python train.py --n_kv_head=1 --d_mlp=1536 --vocab_size=17758 --norm="rmsnorm" --norm_place="pre" --positions="rope" --qk_norm=true --init_std_qkv=0.0253 --init_std_o=0.031 --optimizer="adamw" --beta2=0.99 --warmup_steps=542 --dataset="wikipedia_en"
Each number is 128 + 32 x the weight over its row's rms, rounded and kept within 0 to 255. Layers, rows and columns count from 0. Numbers have three digits each. The size before them is the row's rms in percent of the matrix's.

# layer 6 MLP up, 1536x384, rms 0.0526, rows 989-1095, columns 320-383
109:125142086157126096143096114075114088120110090107143066158122140092111139117113111105150086100147183180081147167097118117137134135194188161134155127074146166183133111089136086117099126105138099
117:108082133132200148107106118112191147104102123172141125051108127123096132126134140114160119125152219110073084120121137076138115143095181158098208153081132132145127180081128088208131075183121124
100:124157075189091123126156140160087152118081117144132134140075122093142082107108141155110132095161103093198121121159122136157119147146113071127137176131128140126138145114100186101140162123166152
097:098075152127073150136092143149125092119094151116137136149107133120110102074158086134082119148115107132141149128123141120111121156134116204086153106086153148091161120094199101086154150116134138
095:145138172086234149144158141107168065155157131153135088185077097110172136126119136081111160146163211142113122124103170175123153075157181148134147118166152099155109118130157171132125026126123107
103:082116122151135120179145107130120135128096130127171068063145075153105094109109156149150182103159099154073196129129141139082111154165167176155111078168142175097083141184040146106126148137134163
110:152182074136089077115110094115134146105157119119123096060130110104183119096186154092146115111081131116102118139137113106173108122121113157116147144202118141126150147187097215110076135102125117
108:093111150144169174132093068083117136099130118132179094113126086138117103119095191150084131148064192105152108183140085127068158177137142132128140125135139127168100146158112148122129138092119173
105:163141106104136112205144097102157174112115133114084080103092121157097126100154113087098116100118111127080171054146132051133165078109075132096161073152121155144171109191131094107102113119060158
100:099156118158137139160129132153115185107114100081117141102128055085139167179140070141095135073137143064100130107130126086146112074145140115112156102115100138092116168120168091134089086118154144
101:131056134159118145131127089109156104108116106147116087181127130152077086100133145078086135105077125154155111078162146119170128089086128140103095102155122198098122148110147137180099076134108143
102:124157079162121110120162135169086103128122069125114140076145099135141125136048157137126098153061116132125129129171137097101177140139154112140226076096113154137164035212122102143164125094092153
097:109156185112124176081144096175098125023169148126094128177106121172078078204142053112138127115113137079159122126123143080138162148189170088075131101143108104141201109131136119169079137127134147
099:126158078152136110175145124152130066159114100100107071137121147152142126107133076157156142077078168156099125158174131083155085111148183087172073148064129169113152123109045153145133128153141069
096:121121130208081122142161130103103101123095145100135090085099090096123120093143147255135082132157110090133109150123103157126115131108100103114140169149160158132127170096095176180097135131120124
099:094134110197179156137110108153130114162076161186108105161102127128118094061143115158131086017153129161125142121127093141172123076104109128130130124165124180120113174141146148157115145086180083
102:124101113101102121136154101128134092103131167178138161091147152125119163201066119124129130139061132131139148089142142155162072104124128152160168072096095141106113152110119163146144093142130176
100:113154087133115110129185133125108141148082131186116128149122060101142128128154168058115140124138172096094163060102145152116147147150106163134108144168130166168153194152153139113108137137165159
090:098154154197180133114145110122112125113155125098206068081165126108169166143119069191066062100112117144115147159127078108094119098133154161114123141132137105101167106123151132135139086136146170
096:132141103131127069064179168138094145182122121120137110117100131104129151095109134118123072078187138139111104116135110151116097178123136139166139099105110196150173112104144220127150184119148122
107:131081127188142139122134119121108121152059129137117097038077105121098145190079145164122087089101129188145089127100082140165131133146122095093108088097188091114096109171088114108131148221153124
100:091085103067144181115096141137171164148200036129157137119117108161139127091094060072145143131112149152151147179155138156128126097145144117127107146105100144163140128109083167128118138112125119
102:143109172170150090139130104038130164158151182132126106168101113129108118148074121120130163082096143102191094134120163130148110125118151154099106103135091171161196140090148109110174109166127068
097:102144170101169165109154103136099157115075101196122126125136126146135156185097093150134090134082163133132111105124166151131125121173168189106097123113146096174177081121128194130141137133158131
098:110144219133143142058150074078114100146107121146197126157107104145052184094148165125121121150100169175124087067145074158120136157146156092136134114166115119097199087112130150131138156100138197
098:056132097128083103081110076095099141141112136124165141122105124126098114041121120143100138128077108091088158121158111117171166172129121146175146119108078107141128191136163141144131168095125165
092:138144120150150114126150063139083188138087083081138129145118146126081105144081123087178169105105115107164068117130118146093156108215100121090142085141206126133099169176087112207089161098137152
101:125121104136113102159085097103174101175110145166132079127139111125134081091113067152156118144139123090073067111144141108129156150117182156088184139126083165183184164096097115180139151139135145
098:119130163118154086140150131186133137064152144125169117128105156127123156163077104076086099120115147116066135221160108093118080095127161174117135159141140198155135096128131141176053135141178106
097:112130119127182187109118125159104166168110140171104163069093115154042150091155184142073094101097209061088167084108133115152119148126124194094178138113144156177096131174142143131117190126099084
105:176166186115161132155146074123107114104097143101082130139128136096099094122081162167130106142151057116114119149131173069157177119159103116128195148195119190145160101129102149127215127132166136
095:067072163160145144145125147128132157153085129140159149154157158155049114055141156151162100111161168099077070128158187098141118089152149160110195116107127148176177179147115084089187166109108149
097:137110096088187132076177167134137105119088183106091111151104092112072127065097063155123119143147145114180095093105133103147069119138149097148180095151113109089178172132152124099152086094154099
102:138183165107126095160132144115089170098094149151132088126141211134088150127095132152113127171131095150120159163130145128127105116106194097130139119145198163182129152168086123153180107122148130
096:076175101171176123150169137115057117108132149171154077124110168113118162118149212121180093126126172147108136136150101110157162118135153146121122156125149145123093049176118114084174106104055113
097:070225090172111201128164095126145118148137141146095138123137059133110107116102156081144123147108107089128053146083124167161127097123146097148145117127117145133111111109105151171169097090146121
103:109127145118182115114167129081084128045120079179124160198066150167173148103087113108138113102137134174117164095127159121163114006127153151161091144158133192097152126099158151108092114132167127
097:121112116148133181074142165100081157132118094114128073192115096123128152130131145175083109090132154150099119120089082088121122130144129161152090171146107166159123087174127090094136173112140159
112:156105165122138129087105114148123093118112152140142124099113191164092153091151155128127113151177123085124101123104040128122149156170144183090143070144093092158135098119133102071135137109157148
100:117129147167171143180108070125143110135174147166143107088164121122122157073154147149094117148103142115040137101139050103138215111158163122133144109119114089132157160134115144187122181116179126
100:060111135136121168151103132109101093137088165129149110118106127105037120115061184094100105181101152139101121116188089131125176128102126145111125121130150128141156102200137142198080119173083190
095:131090131052099073104112142154085117111135075158066098133125130140113093092104120087129111103173162081180141135160142109170126051102126137132170109174124072110164150147093149103193125137162126
101:125157128129152200161077131123092186111119043091185119129065105069145121102081148098120125114049145106142063138142148121110110131131165115105106084098136162074140149159089188177187141101127105
098:082124199182110163120093133115149136087141093127161113116121124126108164180074129139128113171145187114084099153110131125119116108134089140177097134113141185127163125081104163182163118145191132
097:132157156154148141175178153138072142130179123132171083150099149095203143158108079190100125144115122075149179121145119155096082097158133103161122124110118189127146146167125141133148144126129121
102:149134172108186106096130114124124143123143150250088093197118133107148083127154106150144091165134148113156110108099125140146117148157077187145150117093112098137153110158094163170176106136158130
097:063180161136125148119125082148101164115080076121136180157075101109118143104080105086136118072145105208095165146141108129133163157121118167097144047099132157134086172075149110109147092110110117
101:102178135148164128124140126178123135106113115137113124116133141123130105131074126116101039193077171128117167156170058111167137071136153132119157177156140156115142139165079130130131159166132100
100:091081153178163137079144115105149095137132138146183136165138158137102122162153137068132139100070111119077151162153096082164193144146176167100104081172151143105149141134135091136145111112164136
085:122142094168133108141152096129151078141101079124152096102117154135058184132124163095161090121134094150116153136163158112181171104146129112111137081131132130067148209136080135085127138144120080
109:122101152100169198182112116096114114111102153179180117120074147155140072118123146100121104128164072126144178153170091117069129136195136185090154091154193153135132165178120081199073124137172126
100:082205145199138162101150077063112151148125141116157130126098133101163165102110161153095091111155097129127136131175149087136112123193129132079103113152108110190171133146095086134102071099082137
093:064127135155123140057138101112122133162099106191152149100084110058106169137158087164142130125145136111112112150158162073174147126093170051108214154124154088146070160154104116144132117113094131
096:093149136127184089125126117111119166145136139141172140186131157086140088108179127145134153159154170158136191155133118137148137130123168121190169102141150172150170186128117144117119142099166116
094:148129146167146111057141136150088065122077150159145158098154077065113099146111149122085107125139119084140123058110155145147122129116163202097138069101124194109176153110100200156081153090109133
101:110113096113117165175099147107164143109093160132146111136111086119082130108119157091124178184201141086087081149154130080136160120171093145117118113131157126164109149118101103128099118152114167
093:099109111162143148129090089129126134122086037118126110124073163089080133076144136137171118096101128158077152138103091105182075107170129142141157143144151159105101110160133087156176144081144183
105:114201150100128122096065108150072134127054100161113106172109117100100118102098126156126104124115135130140109109113116062095122119138202105109080122211166139163140160126046119113090189097122105
102:121092147086102128144116119174074183132111089145191112110123079106126147152162175109105164133193161086112146082127061107156135076143139162067173076120100123101092149109071216138068115139151142
096:163152119117096096155179147100085148124141124113143073154135107121134130142113118119147100177200151135120144091184205088117112116140115144150097088138198182185218145132157128112168141155135131
100:184097101115140095097144161099154123140174099121168152139147113091102160162107160154109091149158176095137117130143139114170071041124134126090145156135144136119159172144089087101137148158177140
092:173140137171119185159162123093137137124142160115117145077089124067096175115089146141140159128146108118063145073147091103110095161117098164137101085119068138133152219092143113172208088137149104
105:151147108126133090198177126064115118140090137144151124131091122151148143176104162193147092146100132140102126102192145084157130140193188124084183129138200152127171148186072132111133093084189159
089:058077130131160164157192125128110108115123114119119106101101082125101070096136119151126163146071146113133079083078070170207170123167152163196149126106110174107119073132124094138142110145168126
098:156109160132198193081185090057103104056143114158194086207110110132108155153156112151129102146147175155084099156121147128138173123133148153120086109074117130150157108093143122144133080173047145
102:119139128096093104133143108148119078074142109173127135144127117089049157108124177130138118168119122180115084114124158117148135105151161183126114076129115161133135184140140139169117133152071138
100:111154094135174119117125109109125116087153159159142071090098139142112143136089126075129099155141180092172141120190123119228149074133202088153177116128101073117092112106147103113097063092123078
105:142077139087131106110154091081069131097039174115139141118118150072082108132117160099098113130086138158106141115184127130140133146128200165086146129108108125142172122141096104150116115125137099
102:089130105117122152115115119172110127098151148167154135148053153151128127154074079158095160155148078088081087122118127067144143112148128141120210111191210062129151150135148149161117090118136126
097:120142113057137100140175158147155055159134103067108132061112131123171122134108128119136071198099143161133136078136192167099088124105168157146148118123159182087135126170103142149174086126120096
102:144164158120172137106129135129085094089130101133135134079084098120066176133104139209155127181137146142157144085141149109133111100126164105155185099140156179189179160181088153121152130205160142
102:079187177109173077149129088135085163130063131129114092121042142157092126093073125138122129112130130123123119124135109109155140148204118157178166167164140104157155129099175102139161128129090147
103:129126148094102094089130155147148153105159135163139066184178107084155063167126162091132097108102111168077142079123100140175151155149109152169154153141112074171118104079161167127049134171170100
108:153147068062123102141131164115163173117130104136151041132121096127092205125113139113123118130145138134116166151137142106167117093130169143086135090129148126111129138128128108167149149113098183
099:053143100129144116113136126151161114129147190152184095116116139068119056109104150100164075130110146159121120113134066143197133086103239135152110130115152063139091097157155098144141143185180137
105:124099099145177106146157161144071096113180121126142119102104133164110153133142155148113079105133215148154165088111155142123112113095199150140119100103167099082162103091167198205155057154145086
096:101129057113150113162089082115126144159139088126086093160113121132144079103145122099143150142171142125063066121133132038181125116157123110108175097124160113087122154134126124171060074123140051
098:120095111091109111129144080140139172181168096152165109106161124103085158128165118160118109141128206135118151103177095135089126167082222160174127081113168132118180137133164113096106122157130048
086:114113196164099163090117159144052144136139158142146161125112105049069086079162133138166119158183114064137125107112050096142181170140149189193152141156121156090172158144105121128166141143121140
096:097106133156135096138101092095157168082136170154095113182148119119147130109094135185064124142167088143144108140135134103132140114155145098068161128121086115172197131180136126062155118162151109
099:085121102093146119158139053069054144096121101134137110089111110118168129083134107156143120120133103161178114132201165175132146140113135144156140086160086141105116169156152141165088041084161152
105:120136123157098091165150127114091153119172148098142136158167187113133160120102087124154109100137157139115122076098116070157091115201068160174111108157179118115144126132114130084142166170133197
106:095163144176122142135152071091064092114102078113173130066085109110135139120192067128134169089070104162098093129078137103140176124136132173120061136164165119135131125113122196151150139133044124
115:136109154142181146190140104091074184111146137214206057087115128109107123122059154081085150095105151109112147092111062075127110064146102133175111107207125097107113150164164212133140183189101152
095:113112126137106108152080139098085143181103151185132156095088123083093178121131133089148140160103182115175089093148065147148123131078108131180097092148085176111162135082122201114062167201133094
097:054098099164094140170148126172127068160098118127127143141099139125140110109151098116071057060174081170123138136137121115150129113107162152171113085097111183118134136106156127188129132133155105
101:091132118122119147088149142085027128131034099189122140111114134105100156071141171094076147110132130127189110085133101153166147108142125175129159133085159108109128101113136099149130126079148158
100:125131127171107148102099101167113188103073191133044106124108082124077105043155151136131116113112127100132126098141126098143174137103178154138110136150155160143105077126098105059148183143157122
105:150166160114122122118099096193104147074126107091094126100125123123105140147081092141135102132105142134128146117128143116133067143118119188071108152180177121160143073158147151157053152131116142
104:187102148090122147107069146157093128139156152157175054136079200128141126111099086128118136182124193168146151119161157144150118134123150140108100095073151092160173101109138123116128154102089098
103:130150222107211152165106114160094175182087099115084103161139109149102120132122110111097124118073113097152112162123135143103137131173145160063128124131143140176104089108118131120088104082165163
104:138152071114153149188111066042082161091129107205125107126128116150122168110099151120158084177131179105127178145201147127183101081156026148070127112136101116117127135121108146172127134155121097
098:140130128077204109165139147210175069082134105113181100182126127127119186159114120138154112173120155146129104165163146130144097180144140119114086116100150139178101158157181142103168121083159089
091:087107133047166114127117096171058185110151064168154117131087126085074118119136097185123127126098114134126082143155114130187180144114098128173124071180189150138184154109086155226128111129196122
124:170118192137148143102080139142133067081105093110134127123112103101120173159146191134127112085178184065167092118130050172141076146114110127180180163102109188138103124116150140130157165151105176
107:180162083153143163133112124102124162117131133186133057137101137177133109140100182140085169098122083117128171157139120057153159127120148126100134125151165128126085124163097145148089109096098112
102:093118084133103182149152136085051122115136048139150169122130158120128083124058122179084098131099116169105124163150131110100163093121084128159128114173132147085101162163094119124197081110158169
098:129156094121141179129110109127110111121093100094136175101103087140113133078137123157097120129150107069135086116113137137133089170166105107098119188161110102131155131089119136111096067129126126
102:157145148115095146120180152195142143131129132163095072072161119118131131125084126136116088138152146125098067148142148057173151107140090102181168108144139115152131170131074086183181114123177142
103:088109115068113132140169115159158099048049164159097163074097110121113162152148139101096085132130167096145171114155116122152101088140148176122167131173132136134109138125122085163133126111138117
096:106131122122187114109123111163088119106155075146113177169150111145135091097093169112122138109123112150086107045126117169151145135113106132088176105138081127142174153205079176103137107117178162
095:176172148167127127110097134120116109089076141163132095137111140115171111121132121160164091144141129150149119117091139114105073126138148105147156139101128142111151147146054110142143083111178126
094:141110120137145140157119098107105154060115131136080098093146173157192073127136155119157115104095127100168135090093106131155142118098105135059130145127114107146099091159077133205144084106139114
098:140136119155127150162087144111132141116128075191144115109086108079116119111151080141112136137109106119157100124101091129153116137124147129147118129160113155130148131150133126156089124127178151
114:143125101145129177158113160058129158160154122085167092143100076114110093168142055169107120095102152129100116120128134110132166099163166138145099167108110177146167077119201129168119144155096124
107:096097119110151151128123102068115133179136103095126090140135070149122147132094145121169154192120101118118151147168149145172171159093199145107107114129120099146130215086071092170140131124090178
092:173125177068130110099177165116063091118115141086210132086057151103155133137145149146103151090175123158136115105114128159130123151108114150113139131156128150168136145074124130102170102120118181
# layer 6 MLP down (transposed), 1536x384, rms 0.0499, rows 989-1095, columns 320-383
106:076138127161094126138074101143143134137124129177130099117116109140171123135076132133156167120065053123102152090100093087118089111102074150148126081123126132072080228104145176138128189177115048
119:159156139110139092084083104236098049138064108094158127167133093119100111117142128097154155076137170129163117109146113136089084174138092103134140137090132125123126153096159135124074142085052110
098:111101111134087122096084146123077114092127145133127151110118147151163147111131096169135124116115042119124078141167044119186128172094128151102106077109087135124151118118148134090106095132129109
102:167214149129145109207103146170107130150140130113103066109145105124154079122189116120114141164120122143118129172067112121114157061108104132138109069140090154090159114088173135130160154185109074
092:168106171123094105112157149157168115129128095142049083105121200155139079070137138120162100145079114113130159087130120115134116114128088141130121116100139106139125136116104121068126160109136154
118:146126134124118095133075063192156130111071067129124120096128076130110110180121160149152171137137141120107202085101124093124112139167169108085131108119128066080065184133056090112122070163096073
106:165143092164090087147078141143189120124121158116112105095115124100218101191131162106148060083079144139122155187120092111147159176108092069147208168119128139095113130187142171134115113143096110
115:139113110112201051135138154128111136068152070170147127201142075131188102136136174148169118114146071140106159163145127081102128115111103112099087144129119172118112186138080182130158147143096105
103:114116123100082184161110092164134123157145127176162162085128120155128082139142176093102065131120163134116101153153125145137115178108149137171146138126123083093126149081149132081145160114118140
091:125091144099168111061194168172149128181191132127150110112136166165152111152148153171111115124083130146158165156181119181057160107110099122129085166144106105228162074074137128133138110135116081
094:101147135146155113109187154129131090208123134109150117149157102112167120117111160115085149121110127098114168119085166098123167123094098128156102132131148149072153135125084098154126136123124138
099:096168123076130132117171156113160161145102129080097142169138143117135115177166147137181173094184158137149130080112193118108122095161138135145132135141158074156093105084129074134091083108120155
102:121108102133051069176110111175168124069109170199180090134149132079117131146109086098140152149132122150156149089174107191196079128157137157116131106133101138175153172125111111159188115130158086
090:129124150073130143084130122160171089117108123086196104142128152124112119096171187126087115158162132182060191150069098140089109151144099166143181119148139157154113119048101097123125140088060124
094:113134137109121152117168124115096102091177065121102129158142120142192129122114084098150213162089136149127182095166154137058177129088162078120108073085111106145071107100168083101150132159142131
102:156113143112087174113113128144119111147134202134123133143155167104187089134100132173145171111154148143128082096133158125202074168123094167116162074162131139139105155100109155075187114101158122
107:137157117126144083168112160100093180130077162119081106130157124096149070094170139172130090143180190175119111125148122025182101113126173138140120163111151129145135102184053095107135151134144137
104:134131136076148085156164113131123152110135154132134063103188135128180110101145067132118118118140173142137126138085126130148107100158138088092121132145144138155191132130106150100113141131143165
117:140093159125106152153037107126084103101103096115101161136124144080158103124129132117149163123166120143116099122173091102106138101149147176100102150114155125150075134090142161097078116127127152
090:145069138118102155126134109106173161124131119193117115149103132089087143094139089087099155137156121137109190103169159126137141141137050191123117126110064017150109170111157096140080152117144177
099:066173072155132094150163050118182127144094148144172166171199165144106076101144143099172178156100086128104137103159116112182118118082193121076139148128137104096082192127145129136134142084118120
090:082125160118094140122133139136169102158151123137152110132157122155150123116112185116101217101152127172085093076066147148102118150143146109158136080155163138150124109042165091151105139089115130
096:067118192118136118144105117126207116090129194111197082129098138123088076092140116060141142137127194159030084123111167179149110169109125153120196127096150130093118124181140143143147160099164115
104:159125148148161155139119141180140132184142125140113137104114131216140153148136110177112103160079108174135195156135118145182108094068086136082119137129126172141099130097177172120179138155157116
094:088129160151148128091145159137152112093140149126072117131094099125138065114141108170125148094128131111152168117082154101149089129090162135149111073086112146100091149160117074114145167127182137
092:158128094137109096161155191141096131108180136166100111174099108123126106124129112146120112141131130142122148141153100146129123042135098096079117128138080128086107138138165148068083127128205167
099:097090185121104121161183088132128118089163106116132113071106196135112112093060141140150158124092166148120110149142135142145110107175187164119119112146089136210118121160163129151176158158111138
104:117128086081159085131116081175095115090125149173151152115122114124144146085067138070196127136173117145145142178173107136146078142147145079114122098102070111106095142121086092093176151142126080
100:134112116154125157123137092131107149156080159160114148119185131123113117121110192070126173100116141135165128168120086144135116153117142155135132087181123097136126166119077071109098102118143054
105:140125161094137093127064106177081140072152176122031124194119182141067083114119187052183121127138145126103057172171090100109092112146154154079106088126160095157093149116125117079136117079097072
097:133110096173150099197142174167158120161050101096103138119115132168066118124086150171097126128136163088123149095139166078146125064129111168194122151111162156041127065153117121108125182112134172
095:158206114139135144177137134128110152151188177112126115162171195167131145125097123120103141114154116137078145191129164117162142056085114124073156106094110087134110069201186140053163127111132096
097:120150117146090103152186143132110149163125116105141118203191101147146113087093150115104091105138121120097119119086092120112149152180084090110118124118145046124127148158154149188097108112136158
104:140185100137127188108136148150144089169137077115103105204154158150170099143124116146113090128179152148102143137139116104133048073069161146125145117161127080151140142151098079112139126128150163
090:140089115091076099127113171151094194193137103099086111108183172101153096149104130145084135118099148134099183094110151159103176207071111134182169151144136181117159127085127128128096121074132114
092:134150070133120132165103094164148152116115184175129145111189112132144120099088154161101104151111126132074155121131073131126113142073191084121136105121175091105123100160169085121170143129175174
102:129113139088134150123125116123083158111130112110155134172152184071147098187102142087128102075120180108159153135157123129186169118051154112091141144150154092107116136103116134116189143102212075
098:155151079162128161137116109167209105086092164147079120134135121140147125058167159087187168129133106132151135134089139096137139142163107081105135173112139107132112182122122174119151110169146144
115:034107140062191170083118105154143132149149096147124138130108147115066067130064076121059150096089143155100135144122105091185129115122113137149099096121157151133091111111112113139147137116118175
101:127131111206053113078169146095157135105109176172111118164140154097081131122108142094131141062109178122141121150136065072119116146126126111125123118100182163128122167140122166076169117132152124
092:168198132145136092159138173167142090100171127106158120104143108141126144189104108131143057154147128163122131186142077165137122129171154058132176142070144136128161070123161102153144131119119117
091:152105107168128136147109083172134100121174093027149131104099109149124098218123162100147109096094127136096082156186098061116130180120132121099105085099083142158095092100157147162120117051103128
097:079072146112110141094137139084115134136178160062057100128134147114156171113104101123152064161132157148181180138100198156160139105134166115139130115108095130089140107167139111156126146151163122
099:161069153138114090131116138153159116136154120113079116136054126118083106145097127117114174035172148152120111131144121141176109154118123104150078145126124063156132126117183097168117112082136140
105:107100102106112155119099103128121134118126165134067175090158095077148140167142083153154158112107109104143063067126080112115127162155161143116137107191113085148137142119049128085100104110129117
110:143065088144147108096134166201083114171145151120110109106146165152169055149179127100166109082123130129184149134135106117115111149056112152130171109113102150098119118074130152118140076105130148
093:189139167139169096103154179119112101124162104118161110152093140112146106129155109095110106145120149128133086129180148143179121060112154113082066143087165139130161110175140135119127146125188076
096:089059095161136078085166114142097157089128081108078140101117178121135142103125121117159095101189096115129110178150143126127127109144123199098144119120154110165110111124083131145115126134091176
091:191139135115129097096083158118189172145135136099148090112046103138124144111097155129126194122189156088155127090136146172114131189167082150121156119140128091124161146131131178155120142141083155
108:131130104121147127115140108086090101104055091143178097104093077129094136105099117114120110155139117128139127146113169097163187114139098132069132134116118117150134163158163074142080103123174125
097:146192165131114107112114124128077142111113118183123115083142184123156160141151110139149119128156142108160126066149107109149075119111143114180141143150201196136116098111070173108167114084064103
105:130146193160180144120069137143143140156101122133127154159126165127102160082073128115088062149069107157107182085107136115153135121093168114115082126102091114105188061150116105087112152099156135
089:144119183165098090114130124144146165174111144139125131116161154185162128121100189134104152063127163115132140107173168175118102111092122151108167115139167186075151181119148127164133187147091058
094:146148074174116130082156168125152119128129151105103156120141146063099142138097173085065217124124119093128148135117114103068109139165118180108124116104119177154139189171126149158095145090072173
095:140128111118162150088168090164100205128158087155113110100148148183164129080085149186183155143090130050131102154153136133144143115160116114099118113047157086138100073131110072140121148131132146
103:085061147152158119124130170150151131175156112092119157092133111120114141122126139100195118123112218122147116114087185141189122142171117125106106144135146168090113105090141138184156144142167108
098:145109129162138077058113119112149138086138134145084128104144151166202103120132122137070173097133102160121152183149157150140101113155129157127142170146130141161097087073106132067137128147160127
089:212105125101070122142121097137133085088179123118179128119166152136092140102146130114116143168197136104165089186087139114101119131119106085106117163082114193133129131152134132113158106133097129
105:173109048122125078087103114123209151137171144169113079073149161124116120129104106127112091110101137098157120103145149130168117168104136133135140136141095115161181150100087197101138116108143110
096:115111146122113137092125135133147080130095062100076130111161149183100097161127159096099097126092091102134111119135148139163103236104111117153145116188171137051102096101115128154129127111154085
111:160137220173090193102125073120105067097134112151149070146159105157119161166128168164131141132138129128186104095125153134153111103126186110093137166124114172141106096157069120131119158134152114
099:132142133063114127175214069100116103138119116123075091151132114185140134133100111148168059206129122119138073190077151124161144094085108107147137101173115073167180056143127106140118201170125115
094:126113132155094165147143116095158109104178123112136121150075090157115181124157079135120082129141145108114182150168142183115074112113104122158094074115125141103145088142168212150135129159106061
091:144139111149096105131076157146104141107157076141135126155097134093137119112155105092083127108143110109132145161175158062078093103120149074116101180109127100141099136070086132147104113084087158
095:123095171120219109130132088109139131091144110079130112101109137168167128096174160106113164113102108101165137095105064144130107139120112172147194150132127112133099076155164115183129129117113117
095:147154133122201180126078200203154133094106140167103113124106132070120122139142103137117128124155165126143140128115165133115160032088157109156090130087123117146128091160024150147161113100155141
097:179129132124043132138135151086122133057170150136158134160154117122132079095092089166113110105132132108154119167186155100147155130118175073105126114171107112114103156142113165176119133163193112
112:107096119153150129140113183155127227085146154116183149106137131119154117112081078086168097179077129144102104176127134119119215111162111152149108139098131112171136073077091097150125158156173143
109:072150148100114072165170138134090098199076138215117096140149085169180126095072128174185068125144137094150128193105136197105101076120135130152163131183160138166102109139152084178171047113115130
086:153079129164110143105174075158123131109101076144183134184170139106154128121144127171141095152117148089130163115106103132216154099177132117083133103126077086170100126161128132101065191112144130
102:084106090124134183154117178136132156132131176143137094134151145147144117102122142097136194154110155114145092106150111101138058179129146113138121147082139140121097084118082094137146125062148188
107:134119099060134127137145115048134148106184105149146129167098168123109108195090116083140148163126089139125110086188129114153123109122143098090120159183153066137133140137165164069135137155184051
095:183148142092078117059156099103124140161177094122136146115138161087131217155098097096134053121110142107102121136126192135196161136099195016106102152140121109113113073151142135108096109141102137
109:097062100101110175111097097099202128097212155118160091132129169082168153122095146122142093186124078137121158113115027126114116114092183100146150118199128120139131159112101158134131113124082139
097:085151071174116132212107207149156148160086105137081127141079171205159120150163160181165138170134121153133079143167086097122126145122122123165147137073140105155148098173146161197118117133133122
101:159080107143165104125102115147151163123133148119169114124110155160101182147116122135117156155120099158107178045132124133088048115104115127166116121134101134122168124137188202118093122163122148
103:185065160096113139100156182132096119117082153155107135147189137076118068082125160140106105149197109117177112079097128130123148148134128109185125112148097101141133149085136184112159159089147150
098:108092167144180078128125114182109142148085174130096144106112155064159123093128089135069188124092114075107186102087135091135138151076093193155119104168106065151116140135094121092121181156051116
099:186147091130073083049153169101043096149103110174139116077135160122142108150086169108059121141189156160166146131126122138156159143068160087091143126111105081135141130148119123135167158155148105
093:160094126116140128107166166154127073156165131123150169142123089122145171083134131089154136083111185082152174056082103141134143136118080134194140153114164106018163113128162149111126117154118108
104:182117155093123180102209114135107153062165064148090138131150113135097116149091113120155136148144085085189096089125167168162112148086121135169153152158094137130061132099165088194110031114180176
109:117109163153128101157100167101118141078093127103094122115143166114129122154129080164104046146131166134134173141111119123151111072174132105130165116100171145108128107156121116178148115152195200
097:110078134138096163171174125120151155118110068168096138075132129113222083097102140130119152152104131167150073109090123150055084172119096153126151101104133128127053101180033103083159099125168085
095:127223137073141203161089146075128099139120152166102137116089154148137118160105187108164170103115165119161152168120050148120124106121104156121117130135152126097134130156172106137173139106124044
118:105080099119112123086114157184163105136095121142102154133141088141088118099136170106091121178155117118103121130109129133110052166113085146128094181151131106149176136086100157104082088077107148
093:163079142148157132065146141105083091123138207122106161131101148136098174168152191144142149176112157150169123163131113148149140129163101131126155118082130146139116085076117136058171129132123161
097:087111145123154083096142103125146126100172186145088138136095110104156141065225137130125238130104073168167110142142113164101138174110073136155130127165152146093112130164137146152122067096065108
102:196126124180114136184128095143081067103086094149135133166136177108127117156162097148126093117112106130143148125111103147110125086104124084142123089127117104102133096126064080158157131110075097
111:119111120199108169167127160106139115105121170093114144118145124073095082135157185147144121062169125153109147144153056112166163134080163098152160127131126119108092143138107075166161086035126119
098:173171079117080077139182202118158123138149095083106090113149120138168065188167167091139093105095153094114132142118093120134138104115113131132188106091134141077127101088125117140152101104180128
104:145085123144088074103177052139090086117111099158092086168098123104158129129106113122183116072130120114119110150124096176119112166068152160120146080094140113136086122097152135059101112080092068
097:171183062203149156150136104167135122144137141104147077106159125144133204191134093158156153170176088120176074187128195165153146121077125084144126146125073156062173176148127158151146074191174075
110:101164148102146155105105080144124165149130129151097144103133086163149056090103068177144094121095111123171132163146170146128130175197147121125112113133095168115060138135157139106112115112123127
092:159072160127095184103130083098129097134114153095075158122097144088105104170099136170096118093143126113096095135156153119161135126141104098106135119117188163146161145093026069086169073115151167
118:124139110071177171149106115157142145155118071095140069110132084129118078046105123146080138146171119151114132137134106127085106097164137066161096139115111136090171090135145159120084146134000103
096:225139119114138090116104130163152146204175154087094166073117118146091182175099209183123185131165130137174146133096134125145097128110089159154159167160136100149150140164082112145097154142092122
109:188134144126214113159123186194164070175102069138109112164121115109209133178159114137140121159128107154118131117087131061114109078109114114116124178158126122121182134070137118172159141157148171
098:126153164120127091130109130081110070095139071157105081198129160114134114172162120077123159154199118159157150083106131085117160121112174104119088133103081109112092144104169130143093167122120158
098:153126108170125117094161146113160089127140119088113111062166085116190172153158119125133148133118071127110102167145136142114202128112151116134130074123087133122189124099150144164109181075052075
099:158196142133107121159129120136158139134098176134085122146145183153136142087128134158130103117085143158143131100151098140118129160136127066106231157088131150142127084146093205162139175083161121
098:148149112189078110130102128093128135097071129109060123083095156130082112136071099065096158127130129102082143152173138091149156116181101095171114162139162080162154121107142094126129132110135076
092:072114040105138132081174099149072084137077126143141164101090131135099166131107129112131139067088096127098118091125123148108115109132184123122121147131135129132080090095177143211161147097124113
087:111141146153132135127154123105192078163116067122140148150122149123131102149137066086116158118202123134110169134068100113105121132091143106112153088123121100067113151083155101152128186118127155
103:115144091120137175164171117156153154087114139135047117099156156117162116127106129127108155152104129121237094176116136081150125083042110124133102161106150138103150107116059101080136143163119147
129:080089093189154163143159161067079138140154126116121128159129108125085093181081081141117092064093136162114118073161109178167094134159105165149117155078067126122142065154095132177161129177072164
107:165105159138134186114169157160129093137149155136071100108136134122124111122091147114090067086200151090150125132151118120099129131123117152155179132122104118131096099133134166155174123172104127
093:160065102071150137142128144088141162077174076126127131123152090158159089182145137088045102148100129129111083135084097187111179126101151058181121087140155081185091135137164143130141139137118071